Weights of a small GPT-style language model, trained from scratch on English Wikipedia.
Size: 10 layers, width 128, 4 heads of 32 (1 for keys and values), MLP 512 GELU, vocabulary 8192, 2.78M parameters.
Training: a variant of SOAP for these matrices, 4078 steps.
Each number is 200 + 40 x the weight over the matrix's rms, rounded and kept within 0 to 999. Layers, rows and columns count from 0.

# layer 3 MLP up, 512x128, rms 0.24, rows 223-277, columns 0-63
296,218,202,167,273,183,297,248,168,203,179,65,227,224,195,206,224,213,151,280,96,208,143,205,129,240,209,222,200,226,233,207,155,201,180,216,231,187,229,175,210,255,323,223,155,138,183,255,212,236,194,117,262,147,209,177,241,254,244,156,265,234,227,174
199,202,213,164,148,170,177,228,239,179,168,147,159,201,208,146,136,229,228,168,181,219,241,183,226,196,233,174,216,213,141,267,299,240,238,98,114,214,191,158,134,182,248,240,167,135,242,213,206,179,201,208,209,232,234,221,147,243,177,227,194,235,203,240
181,161,364,197,219,206,142,215,212,129,228,142,153,138,206,247,151,199,273,189,195,291,147,314,218,195,171,146,222,152,191,175,201,265,95,181,251,166,192,257,153,157,137,170,314,134,134,281,238,312,181,120,217,267,215,175,159,124,195,256,183,257,144,185
210,186,138,182,204,207,146,246,258,176,227,204,182,220,242,163,194,260,224,176,207,107,200,278,230,166,218,158,149,190,156,174,187,220,129,230,214,182,189,205,176,287,170,163,218,111,223,203,230,111,137,175,189,222,223,218,182,211,235,199,217,184,201,175
197,216,232,156,197,230,231,152,245,158,189,211,139,215,172,237,271,253,231,228,215,238,225,198,225,179,215,180,178,118,173,215,218,225,242,128,264,216,202,123,105,183,178,198,234,260,183,176,182,190,161,200,183,271,193,214,176,177,184,173,189,195,142,162
172,238,223,245,233,220,202,243,181,187,255,141,179,223,222,195,202,253,186,218,159,137,186,222,175,168,265,231,246,169,220,245,151,229,211,163,189,174,243,183,183,203,259,198,193,145,231,201,220,131,133,207,211,174,177,215,238,189,156,223,139,288,200,166
161,203,180,153,125,199,153,200,206,217,177,189,180,213,190,187,220,200,269,175,212,177,227,231,227,179,232,215,221,216,202,196,209,237,186,300,269,213,178,214,146,205,238,243,217,280,201,206,211,262,220,152,209,179,163,229,197,161,139,198,248,273,251,257
179,128,240,220,165,252,212,134,189,248,189,242,121,99,186,218,203,240,157,203,227,139,249,218,165,146,219,230,183,244,194,251,231,225,138,231,230,186,195,161,245,230,172,208,190,133,190,337,208,212,172,142,162,232,166,236,237,194,224,183,193,188,151,147
229,235,206,186,157,196,157,103,280,166,161,158,222,157,206,249,215,147,213,174,192,148,223,203,213,213,239,189,145,168,151,175,160,180,199,206,193,200,172,227,179,216,140,210,187,159,214,182,202,167,131,160,180,196,199,141,268,268,166,211,192,190,227,245
202,231,255,186,193,190,240,207,205,196,198,235,223,188,208,158,155,175,223,171,250,173,189,180,265,185,210,289,148,208,192,239,254,212,245,230,165,193,132,68,141,129,154,230,252,133,148,210,192,203,237,197,196,233,228,184,204,266,148,161,153,217,198,188
234,196,199,219,178,250,148,204,237,227,226,230,206,276,249,247,211,253,174,213,223,142,161,178,192,81,184,220,254,177,149,159,221,202,128,248,240,189,238,206,201,174,201,205,151,187,189,247,244,195,223,166,234,177,172,131,217,179,159,211,207,228,233,190
196,142,174,129,224,224,150,257,218,158,275,139,231,192,188,240,209,127,215,184,159,206,186,212,211,200,225,185,228,145,246,141,171,205,158,194,184,209,247,148,115,211,229,209,235,162,207,101,229,172,280,193,287,228,153,223,173,123,163,261,213,114,212,296
238,210,210,193,171,212,176,238,166,168,143,165,222,219,167,249,186,235,225,109,222,212,190,85,175,194,181,217,192,231,259,212,222,152,217,223,186,214,203,170,212,142,183,248,214,272,213,148,188,223,149,267,179,221,139,236,174,200,216,220,181,233,160,210
162,167,200,212,207,178,205,267,229,212,196,253,158,251,215,168,188,212,248,201,191,126,212,206,191,198,206,214,190,252,182,217,224,205,167,210,212,161,213,191,239,126,193,234,195,207,229,140,204,209,218,218,233,192,218,121,163,263,146,161,211,234,275,205
225,220,173,176,197,191,196,192,199,154,264,190,183,124,220,231,243,265,160,237,208,248,137,189,207,218,194,148,319,196,190,216,236,199,197,270,211,261,234,232,184,201,178,217,240,177,172,209,185,236,241,176,212,153,159,208,216,194,108,186,217,124,220,125
209,137,298,228,169,203,186,218,286,261,204,191,150,133,166,242,208,168,201,221,237,212,127,271,212,127,150,144,223,217,254,245,190,167,310,192,197,220,275,154,181,184,194,176,206,217,203,143,193,224,162,232,203,218,189,145,254,226,207,222,154,235,210,181
169,228,204,251,240,181,213,189,128,217,148,198,212,200,231,210,294,209,178,190,182,262,174,134,165,136,181,253,147,221,253,164,185,189,150,225,164,240,279,189,147,159,210,203,205,211,130,225,232,212,184,251,187,235,156,187,223,206,196,213,122,234,178,160
185,130,230,201,229,191,202,148,162,223,189,135,191,116,206,215,272,220,186,236,182,191,215,205,179,180,207,188,197,231,199,222,154,213,219,149,177,241,187,180,216,199,237,175,226,198,167,138,224,158,157,167,158,253,184,184,200,181,231,244,218,214,147,197
195,142,153,180,140,184,161,261,207,243,189,158,267,125,196,177,214,225,186,232,189,157,134,246,195,197,197,298,159,246,207,249,159,259,244,202,256,230,231,174,138,227,141,193,223,152,204,171,167,170,264,227,196,228,228,193,220,171,271,173,200,152,115,128
225,185,141,225,197,204,183,142,271,217,265,212,181,167,190,146,220,210,207,194,160,222,167,198,136,200,195,154,217,244,151,206,259,197,174,186,196,131,249,184,167,103,174,236,219,193,157,252,228,209,187,183,205,157,161,183,180,248,181,242,247,239,212,288
220,251,158,200,157,203,226,231,207,193,209,238,203,135,166,256,361,164,138,200,196,193,230,187,180,198,222,242,184,221,219,237,233,157,130,277,230,192,206,199,156,206,150,236,151,138,200,232,188,274,134,154,227,198,164,147,281,258,149,147,175,169,177,264
181,171,219,282,233,177,292,216,201,186,195,210,167,174,210,212,228,298,178,273,176,178,253,170,217,185,289,137,182,307,217,195,206,150,196,285,143,237,169,179,155,171,181,227,252,252,241,321,198,211,142,180,195,204,113,119,210,199,170,210,208,129,96,236
197,241,217,171,200,170,79,116,261,191,195,170,181,181,260,203,174,154,220,248,226,204,223,150,217,209,177,211,254,206,239,174,245,218,184,186,241,202,195,203,233,234,144,223,198,173,266,171,235,203,135,152,229,169,202,135,254,210,221,232,174,165,190,156
221,182,206,182,244,209,194,192,190,204,175,144,154,124,170,181,178,171,186,203,193,181,261,162,209,183,177,207,292,172,193,202,158,171,281,177,139,135,255,172,242,125,236,206,156,151,218,169,161,216,167,239,234,185,268,203,252,217,179,226,184,207,234,183
171,187,237,239,155,279,320,242,260,330,220,240,189,212,184,244,160,228,215,173,206,267,164,202,212,120,201,204,95,178,162,224,200,226,282,161,160,162,255,277,148,184,167,177,215,153,196,138,191,229,196,305,208,217,242,222,211,191,202,181,200,199,220,253
196,228,187,202,269,203,236,216,246,189,145,202,218,192,182,181,227,148,234,207,245,198,210,229,172,96,181,215,191,282,236,174,218,212,296,177,176,190,223,170,188,181,238,131,215,168,173,214,202,198,146,246,214,252,136,218,229,151,203,227,157,203,178,209
187,218,159,180,234,259,148,228,234,222,190,202,171,156,200,259,171,220,196,269,216,186,139,175,231,228,175,198,157,203,227,183,165,214,272,243,228,182,222,221,176,195,259,207,74,208,196,163,211,176,179,238,149,133,172,202,220,229,234,241,258,170,217,165
187,161,192,204,158,235,178,221,163,144,232,156,171,103,220,223,228,279,138,236,256,256,210,216,165,250,249,251,240,210,177,220,269,230,217,158,186,221,170,201,172,149,176,226,235,221,143,257,226,174,213,243,215,176,189,188,207,252,224,154,218,172,172,235
167,174,184,226,220,185,218,216,128,152,198,133,180,166,188,194,184,132,286,181,262,196,193,149,207,233,194,143,239,162,177,282,229,152,233,193,114,241,203,214,201,219,164,176,235,185,171,231,247,268,213,189,186,230,218,235,127,225,220,336,219,199,100,226
154,199,215,288,178,183,242,185,202,272,199,148,182,287,195,151,259,228,241,122,238,238,194,229,242,208,232,255,172,223,174,185,210,171,257,160,176,106,187,189,154,132,329,209,255,243,206,244,223,141,240,170,223,257,237,159,257,235,258,177,233,204,166,183
288,247,185,166,217,270,193,227,211,217,244,114,154,200,253,145,177,238,231,149,197,206,161,259,236,202,160,178,221,181,125,278,184,246,189,143,168,239,222,194,191,235,160,186,267,182,191,196,267,246,147,185,197,209,181,144,220,229,251,232,266,213,176,158
171,215,205,140,195,190,202,172,182,181,162,205,183,193,242,205,178,277,224,189,142,178,161,226,226,242,190,215,226,191,175,178,140,243,230,166,190,189,185,199,206,198,194,200,167,199,227,175,229,197,235,115,225,246,229,205,232,195,211,158,213,246,193,225
266,217,224,184,225,224,206,189,206,170,213,237,170,198,191,217,191,218,234,228,237,219,127,163,242,181,248,165,258,187,199,247,173,156,179,212,142,138,275,196,158,204,181,205,137,199,265,206,233,146,166,241,188,211,236,149,188,302,185,266,161,110,127,196
197,284,208,195,188,252,221,231,248,248,180,185,183,189,208,158,140,198,188,208,199,208,174,253,174,184,174,224,169,170,132,230,252,212,146,153,261,128,228,197,202,202,199,181,228,151,202,181,150,232,161,192,166,233,178,283,243,283,208,158,213,227,172,218
187,104,183,171,233,180,268,101,165,251,340,238,240,161,199,170,174,246,224,221,161,146,154,174,188,198,224,207,160,128,195,181,216,186,131,200,245,208,154,175,211,194,191,234,219,216,164,237,190,212,190,165,220,185,231,74,250,133,268,265,200,224,156,204
206,190,153,215,189,191,219,183,143,185,194,193,174,181,143,204,242,218,167,212,239,281,197,120,149,243,246,195,254,192,205,153,187,278,222,183,273,248,169,207,157,239,210,182,213,99,189,239,212,171,255,186,251,302,214,210,190,179,178,186,158,183,225,199
181,176,152,204,225,143,146,145,202,192,190,174,163,210,211,185,249,234,166,140,198,168,129,170,188,227,186,175,189,150,223,225,253,244,174,191,178,153,242,223,239,189,223,169,226,122,220,159,224,191,165,142,231,153,254,214,173,236,208,208,339,216,140,189
229,222,205,268,214,217,188,251,138,155,188,142,225,195,201,233,231,104,168,255,118,242,213,128,189,166,179,173,206,181,183,188,195,206,225,133,205,254,190,304,232,185,254,150,209,102,218,162,240,156,213,166,134,168,124,219,154,207,206,194,235,214,254,231
158,135,164,209,210,251,159,183,137,212,213,247,197,134,195,158,203,205,173,165,159,212,182,208,172,173,170,280,204,271,174,154,275,190,204,210,232,183,220,158,234,146,194,245,198,156,186,231,178,198,159,219,135,236,212,245,278,199,235,207,222,197,179,199
254,240,243,152,157,149,247,132,172,173,254,212,205,177,163,283,188,167,201,195,168,167,239,142,204,163,207,180,207,204,152,157,271,226,248,198,257,226,242,241,192,135,234,190,152,225,217,138,220,178,198,217,207,199,111,137,267,213,243,171,169,235,212,190
212,168,250,232,201,226,211,225,205,209,205,213,142,266,182,156,218,228,169,236,261,222,246,235,189,121,185,165,181,194,259,132,217,180,208,242,299,202,236,183,189,200,241,197,177,173,189,214,175,229,250,244,156,218,244,180,150,246,216,197,243,266,170,147
181,282,137,198,234,82,157,161,227,196,166,208,183,270,166,189,231,199,167,129,160,237,216,265,233,205,166,251,215,317,192,184,179,190,183,186,210,233,212,160,199,114,244,216,138,258,218,228,155,152,91,203,164,219,186,167,251,234,162,187,238,185,301,147
178,160,103,196,250,251,187,263,204,249,200,214,240,212,215,188,178,128,270,184,208,165,182,172,188,212,184,181,210,181,181,220,226,275,148,237,260,160,232,197,231,149,150,152,204,198,163,174,178,218,205,248,227,199,144,140,219,202,188,155,175,173,188,204
239,199,165,238,130,159,205,203,195,158,194,159,185,241,178,140,284,240,130,204,156,198,149,139,221,273,169,229,241,169,223,215,180,225,259,261,235,189,180,189,249,274,197,219,182,91,174,161,165,184,288,156,159,224,163,242,197,246,206,200,219,97,196,200
165,217,234,224,219,254,180,205,171,338,185,114,238,192,165,213,216,210,300,246,178,222,156,207,236,245,173,218,191,177,171,262,128,198,157,161,257,216,212,209,187,201,184,251,204,201,197,240,174,174,176,255,214,166,167,248,215,111,241,150,183,165,296,144
98,250,245,187,111,200,213,155,235,167,168,222,260,239,236,178,234,213,226,240,134,150,183,228,224,242,215,162,175,139,176,207,249,252,172,220,183,162,176,248,202,142,204,168,222,224,252,258,232,185,202,211,222,185,138,155,213,265,189,167,286,242,178,234
169,211,161,225,211,251,114,224,197,244,218,183,237,201,161,172,121,147,169,179,218,219,199,162,255,159,201,187,164,189,305,159,188,163,278,205,208,238,247,246,247,177,221,203,212,209,202,180,218,205,155,191,168,158,192,210,288,175,213,227,191,263,221,147
208,156,186,151,179,267,191,150,131,193,145,145,211,207,287,167,144,159,165,204,221,220,260,193,245,184,165,224,178,231,229,201,195,224,181,199,188,196,263,203,229,201,254,245,225,85,256,186,253,234,231,242,228,225,225,226,247,190,158,136,180,190,160,203
168,222,213,236,200,272,165,210,182,204,198,152,229,256,205,174,231,193,154,134,143,198,178,209,188,184,197,204,257,170,224,170,217,202,181,222,255,225,188,248,186,136,200,277,244,196,113,102,142,226,212,198,167,170,187,203,224,214,139,199,185,221,206,209
273,234,312,211,200,188,176,195,306,225,183,210,218,184,206,206,189,172,200,203,228,203,155,182,217,236,190,103,184,163,138,209,218,240,210,162,250,280,183,199,169,262,191,139,201,188,243,222,260,212,222,207,166,155,195,187,207,113,187,197,214,234,166,215
168,200,254,217,75,249,140,185,243,182,131,79,207,215,120,208,303,199,219,217,255,201,153,171,191,191,216,229,241,192,230,241,252,253,180,120,103,232,227,166,193,146,153,224,231,225,180,249,261,269,236,253,220,158,171,211,156,220,190,179,217,167,185,219
138,231,236,173,149,194,170,207,213,243,203,217,177,213,170,236,141,213,183,174,202,265,173,216,143,207,143,179,244,206,198,264,179,138,210,135,169,212,313,194,278,149,167,167,241,198,325,226,247,192,156,197,190,170,245,147,183,109,228,215,170,233,149,236
218,282,227,141,196,230,235,136,188,237,185,236,172,176,207,138,256,175,182,208,138,273,151,208,199,288,121,210,204,221,179,157,199,130,234,228,201,196,236,198,168,180,209,160,177,166,176,173,230,126,207,172,215,195,236,311,179,193,251,240,244,204,247,200
282,206,225,159,191,215,206,231,157,177,215,248,195,129,194,110,138,245,217,189,302,127,166,157,198,231,119,167,217,278,181,287,209,211,180,219,164,163,155,234,201,170,154,150,174,226,203,231,256,212,161,187,186,187,206,114,225,197,205,226,199,199,218,207
197,121,233,294,120,163,241,219,123,191,138,171,151,97,228,180,135,170,234,148,208,229,232,192,233,244,246,186,231,201,167,204,183,274,214,190,130,218,172,172,209,181,190,257,203,232,231,167,180,178,160,309,183,141,255,171,218,150,144,127,182,220,239,206
# layer 3 MLP down (transposed), 512x128, rms 0.218, rows 223-276, columns 0-63
144,175,198,220,197,201,171,151,220,170,186,205,95,134,244,201,131,160,230,193,126,216,179,283,199,242,221,236,165,215,153,141,234,250,175,204,124,82,157,254,160,270,186,216,271,209,212,89,260,246,134,283,179,154,169,220,219,232,173,168,218,213,226,161
217,171,258,144,285,231,181,220,214,272,205,164,251,289,191,248,194,164,174,109,197,189,241,237,158,183,233,166,258,208,165,199,186,142,252,110,206,175,272,231,208,176,186,204,198,277,256,123,219,224,257,198,211,203,207,250,236,181,216,256,166,231,218,180
201,155,221,138,229,94,214,235,251,178,186,198,210,212,249,161,131,203,206,293,228,241,191,181,223,130,131,312,210,184,225,42,198,261,54,213,171,171,123,224,143,173,224,239,245,184,190,263,264,242,216,122,220,183,96,188,213,157,163,160,178,251,191,212
286,241,284,196,150,162,212,119,177,239,226,237,194,115,213,215,198,194,194,194,224,128,190,229,217,221,218,209,235,139,251,207,200,211,236,215,196,226,195,207,210,165,232,213,270,227,159,180,154,203,222,170,220,219,181,274,221,194,158,248,214,167,121,260
200,157,196,182,191,173,202,175,210,212,164,235,182,173,255,233,190,218,162,182,193,191,229,207,255,204,114,230,275,232,217,167,209,138,189,256,219,231,219,276,235,162,193,203,233,164,253,192,208,142,221,262,163,140,200,253,278,168,191,316,175,199,128,198
269,242,236,190,203,281,187,236,235,172,168,203,179,194,235,180,237,211,156,195,244,204,179,155,203,219,116,219,235,188,133,181,215,191,223,228,295,224,150,164,226,180,218,148,132,243,183,205,172,237,217,230,128,224,231,181,216,229,213,157,165,182,250,126
224,221,282,207,255,171,210,289,161,247,224,226,298,233,243,253,170,205,161,288,225,290,201,184,235,215,129,235,154,151,252,189,225,204,193,218,177,178,200,197,220,214,249,179,217,190,71,274,226,215,138,216,224,192,187,196,207,182,171,135,159,111,184,251
233,268,212,221,233,146,240,204,228,128,212,279,183,228,195,231,159,201,265,147,146,227,173,132,155,200,229,165,211,127,243,160,190,245,216,127,170,147,261,186,162,176,233,156,147,172,269,147,205,235,195,254,297,183,191,106,225,228,221,159,208,265,253,214
237,234,206,220,153,236,238,218,172,176,224,227,199,253,200,210,203,199,153,173,218,249,181,243,192,226,254,259,193,195,196,189,274,132,230,189,259,234,255,154,273,217,241,226,335,240,229,209,165,140,163,253,226,215,191,292,162,186,213,213,185,226,204,182
228,161,181,194,209,194,152,194,249,166,263,288,245,273,250,239,215,167,186,255,212,96,164,182,231,214,158,216,270,181,174,169,163,108,169,157,173,136,201,184,158,213,275,244,208,161,154,257,180,183,192,226,234,161,201,226,213,133,201,160,198,211,172,189
199,200,140,180,223,157,217,259,179,99,217,203,172,241,151,193,246,255,179,173,162,246,268,217,182,248,164,226,224,228,160,227,242,134,200,158,219,200,227,183,224,231,221,270,210,199,184,185,141,148,130,232,195,203,263,215,151,183,182,191,177,166,215,194
291,262,183,280,189,155,150,188,238,162,222,263,238,179,217,217,179,218,219,173,210,270,215,188,312,282,119,199,133,192,150,181,159,134,139,269,293,191,234,189,119,236,238,185,223,154,156,175,177,182,257,142,167,257,194,178,217,264,144,175,196,258,162,242
148,280,238,177,200,236,198,223,63,205,283,263,154,158,214,167,235,229,161,256,242,200,250,217,207,221,229,195,158,172,150,211,217,285,208,209,255,175,155,255,196,169,212,167,253,206,148,174,279,254,203,201,156,254,241,205,267,192,182,296,181,170,170,225
236,120,232,183,158,190,156,131,142,217,137,218,198,224,198,227,200,251,190,192,179,254,246,219,243,207,172,251,225,210,237,232,184,208,225,224,163,179,204,228,198,194,202,228,196,228,143,226,144,147,213,224,262,224,155,187,169,182,193,245,193,225,246,179
142,123,211,201,156,150,176,227,197,129,172,192,200,154,198,147,267,270,88,189,193,184,194,152,135,159,261,218,181,231,169,259,172,190,218,302,268,202,274,215,186,112,110,239,185,184,265,206,171,258,236,203,210,230,231,142,218,265,210,241,187,267,164,185
183,258,188,205,198,156,195,194,188,134,210,194,176,192,217,237,261,176,155,234,142,231,254,210,188,208,234,207,160,209,150,244,231,200,84,202,225,200,170,173,236,221,256,231,253,191,271,205,175,197,170,255,231,187,259,168,157,245,191,214,258,175,238,235
224,235,231,178,192,197,214,233,169,200,198,159,192,182,278,256,193,215,200,153,294,196,213,253,172,201,240,143,112,178,305,160,179,238,242,260,171,252,200,282,211,293,254,268,260,210,169,204,223,119,254,243,223,185,124,166,252,269,234,214,205,224,170,199
247,155,144,275,168,198,233,244,142,169,134,263,295,256,233,272,236,183,180,134,232,235,200,138,231,172,236,259,255,164,212,228,153,162,219,206,178,209,213,235,160,231,239,256,224,239,207,182,235,231,123,189,246,202,206,261,155,206,130,228,210,209,196,194
174,204,255,132,234,120,175,204,154,81,272,167,242,166,285,286,300,142,223,213,209,223,151,224,194,227,223,171,243,184,162,288,149,184,215,248,237,248,250,219,197,215,179,205,231,225,265,190,201,198,185,324,258,230,206,133,217,215,82,103,162,232,253,165
188,116,221,216,163,216,244,197,178,188,148,213,211,233,233,177,182,187,193,199,173,166,230,210,305,255,222,233,189,246,139,187,156,249,230,226,102,253,201,198,190,212,234,233,247,153,274,238,140,184,249,185,181,158,141,261,151,156,218,251,198,233,189,331
168,289,180,228,201,197,199,267,178,150,209,184,210,270,158,122,110,164,202,277,285,213,208,149,206,249,172,206,171,172,228,215,182,175,266,192,189,267,230,180,183,197,153,213,233,217,146,275,226,241,215,162,144,135,233,255,197,140,178,252,170,139,259,267
291,176,190,257,253,261,180,209,192,110,92,222,227,212,213,200,255,112,131,230,148,162,117,153,125,293,228,152,146,215,136,286,219,195,173,176,198,243,144,197,211,177,141,252,220,203,275,276,195,205,192,244,219,192,172,204,256,254,163,155,194,226,224,179
156,204,226,197,163,245,229,182,190,113,233,177,226,189,228,209,250,178,193,216,232,233,169,191,194,232,154,214,136,154,196,194,191,173,242,205,191,227,168,212,213,214,209,221,222,131,244,191,149,205,267,187,214,200,150,177,192,165,184,150,206,190,168,205
249,197,163,176,171,224,208,220,222,280,165,164,238,180,169,149,203,201,199,313,167,185,270,207,224,218,188,183,236,251,207,161,254,194,248,198,165,220,224,152,164,175,189,274,214,166,194,245,252,175,193,187,186,169,194,217,220,170,245,165,192,173,206,250
230,164,160,151,225,120,175,164,154,182,179,176,134,157,252,210,262,210,132,152,189,135,206,275,135,132,214,221,206,207,240,227,246,183,221,216,200,182,181,236,210,251,238,210,296,208,282,127,188,162,195,202,173,236,153,225,201,216,196,238,194,199,211,142
168,264,232,200,235,173,192,191,164,234,193,165,156,211,240,224,151,240,92,224,187,275,177,188,198,204,227,225,159,144,169,195,213,209,217,166,199,221,182,253,184,208,169,225,123,201,264,249,177,240,223,177,194,158,289,169,219,207,262,148,232,220,192,189
206,169,214,263,201,236,213,187,255,180,177,228,238,217,160,167,206,210,213,145,255,233,202,168,193,204,135,202,205,128,179,243,216,167,210,233,186,165,216,175,179,159,195,171,255,127,181,215,203,183,194,188,224,245,218,117,180,231,225,204,152,251,215,296
190,248,189,244,219,204,191,269,222,251,180,223,266,202,160,208,158,266,197,218,157,192,285,183,184,196,144,265,205,164,189,160,130,234,199,212,202,202,193,239,255,168,223,124,192,200,106,211,175,188,210,219,252,204,279,243,156,206,195,217,189,125,259,191
179,207,293,216,287,142,196,225,251,236,169,104,215,197,228,229,138,180,148,252,225,161,164,170,195,177,161,170,199,267,184,171,226,148,168,184,204,151,256,177,267,239,180,229,134,177,218,153,145,190,247,205,220,179,168,163,226,195,208,237,208,236,161,178
262,211,176,141,216,160,158,227,221,102,194,215,228,167,215,243,202,251,161,217,164,132,247,218,157,252,203,194,214,190,232,218,198,214,117,187,226,248,256,224,261,216,133,187,153,163,195,203,179,236,155,220,182,168,198,247,217,141,158,193,157,227,231,220
145,201,144,206,163,84,260,181,221,216,149,238,168,209,193,183,225,237,200,202,203,192,213,230,248,202,211,184,155,188,263,235,262,152,196,241,221,160,170,208,204,190,198,189,200,209,163,183,203,156,242,210,200,156,158,257,140,243,174,214,181,179,242,221
249,207,202,213,250,216,211,229,168,229,195,203,247,313,143,196,184,224,235,255,230,173,272,181,207,189,168,213,225,231,210,233,196,166,177,225,207,244,231,195,221,148,148,274,180,222,142,219,234,127,159,252,249,197,196,152,104,191,202,253,207,227,220,221
123,234,152,226,238,197,206,172,246,222,176,163,212,206,256,220,151,232,193,187,192,134,260,195,203,231,243,176,123,166,209,190,202,200,135,205,291,223,153,162,186,219,271,256,169,158,147,191,145,192,143,215,199,179,224,237,190,197,206,206,229,220,257,193
230,217,153,177,145,173,235,197,217,157,172,248,203,179,200,206,247,171,197,164,160,260,228,151,203,162,176,180,182,224,237,172,204,200,254,206,195,153,187,147,187,257,211,231,206,203,238,196,194,204,208,235,168,155,172,231,207,201,151,172,205,109,212,165
244,253,215,192,146,237,158,177,180,213,130,167,215,260,206,100,228,180,264,171,247,162,247,210,253,165,243,136,223,273,189,132,213,265,206,192,160,216,283,178,196,197,243,238,164,117,140,173,224,199,224,189,167,256,199,254,167,230,144,191,171,145,173,272
261,188,165,198,192,215,237,174,127,165,192,277,161,220,196,188,199,203,147,217,229,295,231,221,199,225,243,220,183,208,289,145,206,222,191,191,272,194,219,200,227,278,241,181,245,161,245,236,186,128,211,185,147,112,212,319,133,177,172,296,203,183,180,184
176,153,219,181,166,236,212,193,267,202,205,210,222,195,216,193,207,174,183,204,181,184,172,225,245,123,243,174,190,317,221,162,213,195,174,189,241,240,141,144,230,225,230,215,229,224,163,252,164,224,183,230,193,209,137,177,197,190,212,167,141,189,216,220
207,270,200,156,271,201,184,185,246,241,201,229,188,190,245,124,197,208,243,174,185,168,185,171,186,184,233,159,203,293,204,204,243,230,152,165,147,216,251,233,183,241,175,172,252,208,216,242,174,189,225,207,220,175,236,225,267,230,152,179,164,169,177,176
170,201,166,192,229,187,133,234,163,143,201,115,239,237,233,167,218,284,213,233,177,157,229,210,149,196,182,258,266,224,157,139,202,268,132,279,117,166,196,192,200,181,180,223,153,295,191,173,224,224,168,296,142,180,146,198,135,220,223,185,202,299,191,261
173,208,255,220,222,204,323,201,209,147,267,191,131,167,118,139,160,187,240,228,197,181,162,174,190,276,247,239,199,236,208,188,217,142,98,136,172,186,227,218,160,249,293,233,149,180,298,213,232,145,181,164,303,145,214,145,261,187,275,188,217,179,180,202
225,223,238,153,167,200,167,211,150,287,187,161,183,176,237,219,193,218,246,171,179,227,168,229,201,216,173,183,235,192,214,269,180,250,173,227,167,256,145,202,167,204,185,237,177,224,204,229,220,201,226,169,170,149,201,195,195,225,230,203,168,178,252,173
205,177,221,255,218,172,224,260,147,218,155,135,171,217,207,152,205,298,226,262,267,62,212,185,151,154,219,169,192,185,182,185,176,244,165,220,252,162,139,208,119,336,211,229,162,179,258,224,221,95,279,151,173,165,155,221,130,140,134,227,263,176,199,233
167,120,196,139,219,179,216,149,217,197,236,196,196,143,281,237,184,193,186,223,212,180,231,180,207,228,273,209,286,200,161,209,201,170,238,207,209,169,194,189,177,154,232,115,264,256,239,165,171,253,177,245,263,198,138,236,207,245,150,169,230,233,226,182
161,223,240,164,219,189,197,241,275,225,215,188,128,172,224,163,187,203,88,231,166,256,222,125,193,184,208,261,223,130,230,251,197,168,206,221,256,170,192,173,204,237,217,212,170,151,208,254,193,237,256,249,145,289,260,213,219,262,309,185,146,188,130,221
183,210,145,191,250,165,187,183,122,204,222,193,173,190,234,207,206,198,187,191,223,209,231,189,159,225,237,225,232,195,231,183,236,204,156,176,232,183,241,159,205,246,242,210,160,169,184,163,170,253,250,252,238,209,194,212,212,190,184,95,198,241,125,272
119,235,232,241,239,322,199,170,246,188,169,161,92,244,140,220,151,231,228,122,207,169,223,118,188,184,196,220,237,216,214,199,172,159,235,169,161,135,235,207,152,199,174,160,198,72,188,195,220,228,202,244,226,214,244,213,169,189,196,241,151,227,210,193
161,208,176,197,180,163,250,121,199,286,204,224,191,161,287,224,257,209,199,229,180,141,227,180,184,253,184,189,227,190,112,271,237,231,135,183,183,195,250,172,185,198,161,195,239,234,180,168,224,215,250,212,170,217,168,205,236,206,193,204,216,248,175,173
232,183,143,232,220,194,169,215,164,229,196,247,290,219,178,210,254,142,229,200,155,212,306,281,185,192,242,264,336,168,171,198,204,270,198,255,208,254,184,189,180,221,183,113,196,303,155,202,254,238,126,219,224,194,234,240,182,216,277,220,189,192,175,175
244,145,168,202,203,164,207,219,184,173,187,208,174,240,163,226,213,175,253,273,253,205,190,242,171,239,211,226,131,233,227,217,177,164,169,228,234,216,221,187,239,257,197,116,158,211,120,207,243,152,134,186,223,172,186,210,183,208,136,256,142,209,186,217
180,215,159,155,143,198,187,216,126,172,193,184,234,177,172,200,218,196,194,250,174,208,182,202,158,165,183,274,203,198,216,224,170,209,237,246,183,149,218,239,294,129,210,229,228,184,196,156,179,228,211,192,215,234,133,197,215,278,219,236,164,174,177,180
188,177,150,215,149,227,202,162,208,218,167,154,212,137,190,203,212,247,167,234,174,201,187,145,196,216,255,232,249,174,266,148,198,186,276,191,132,213,209,198,207,148,172,238,255,182,67,165,188,260,270,249,223,230,234,198,210,171,213,214,149,182,206,173
180,227,163,136,238,190,66,243,221,186,227,220,173,214,53,215,266,180,117,136,185,152,227,163,209,249,188,181,248,222,217,213,168,292,151,206,145,190,225,150,218,172,205,88,254,175,160,256,287,129,115,187,94,234,163,239,182,220,220,289,165,329,121,233
209,201,203,231,153,191,185,180,209,235,188,247,156,218,196,172,188,229,118,242,173,192,248,218,242,210,199,223,187,243,219,158,200,234,154,173,200,190,143,174,256,249,268,207,262,212,220,224,241,165,198,229,196,160,235,237,208,136,147,144,236,174,169,215
140,164,230,210,193,219,163,223,151,216,198,207,179,253,179,192,216,156,161,192,189,170,214,192,175,200,230,228,216,109,150,141,183,145,240,155,196,156,236,165,179,142,119,256,80,139,202,134,183,196,217,192,194,239,232,253,156,134,165,208,192,181,206,236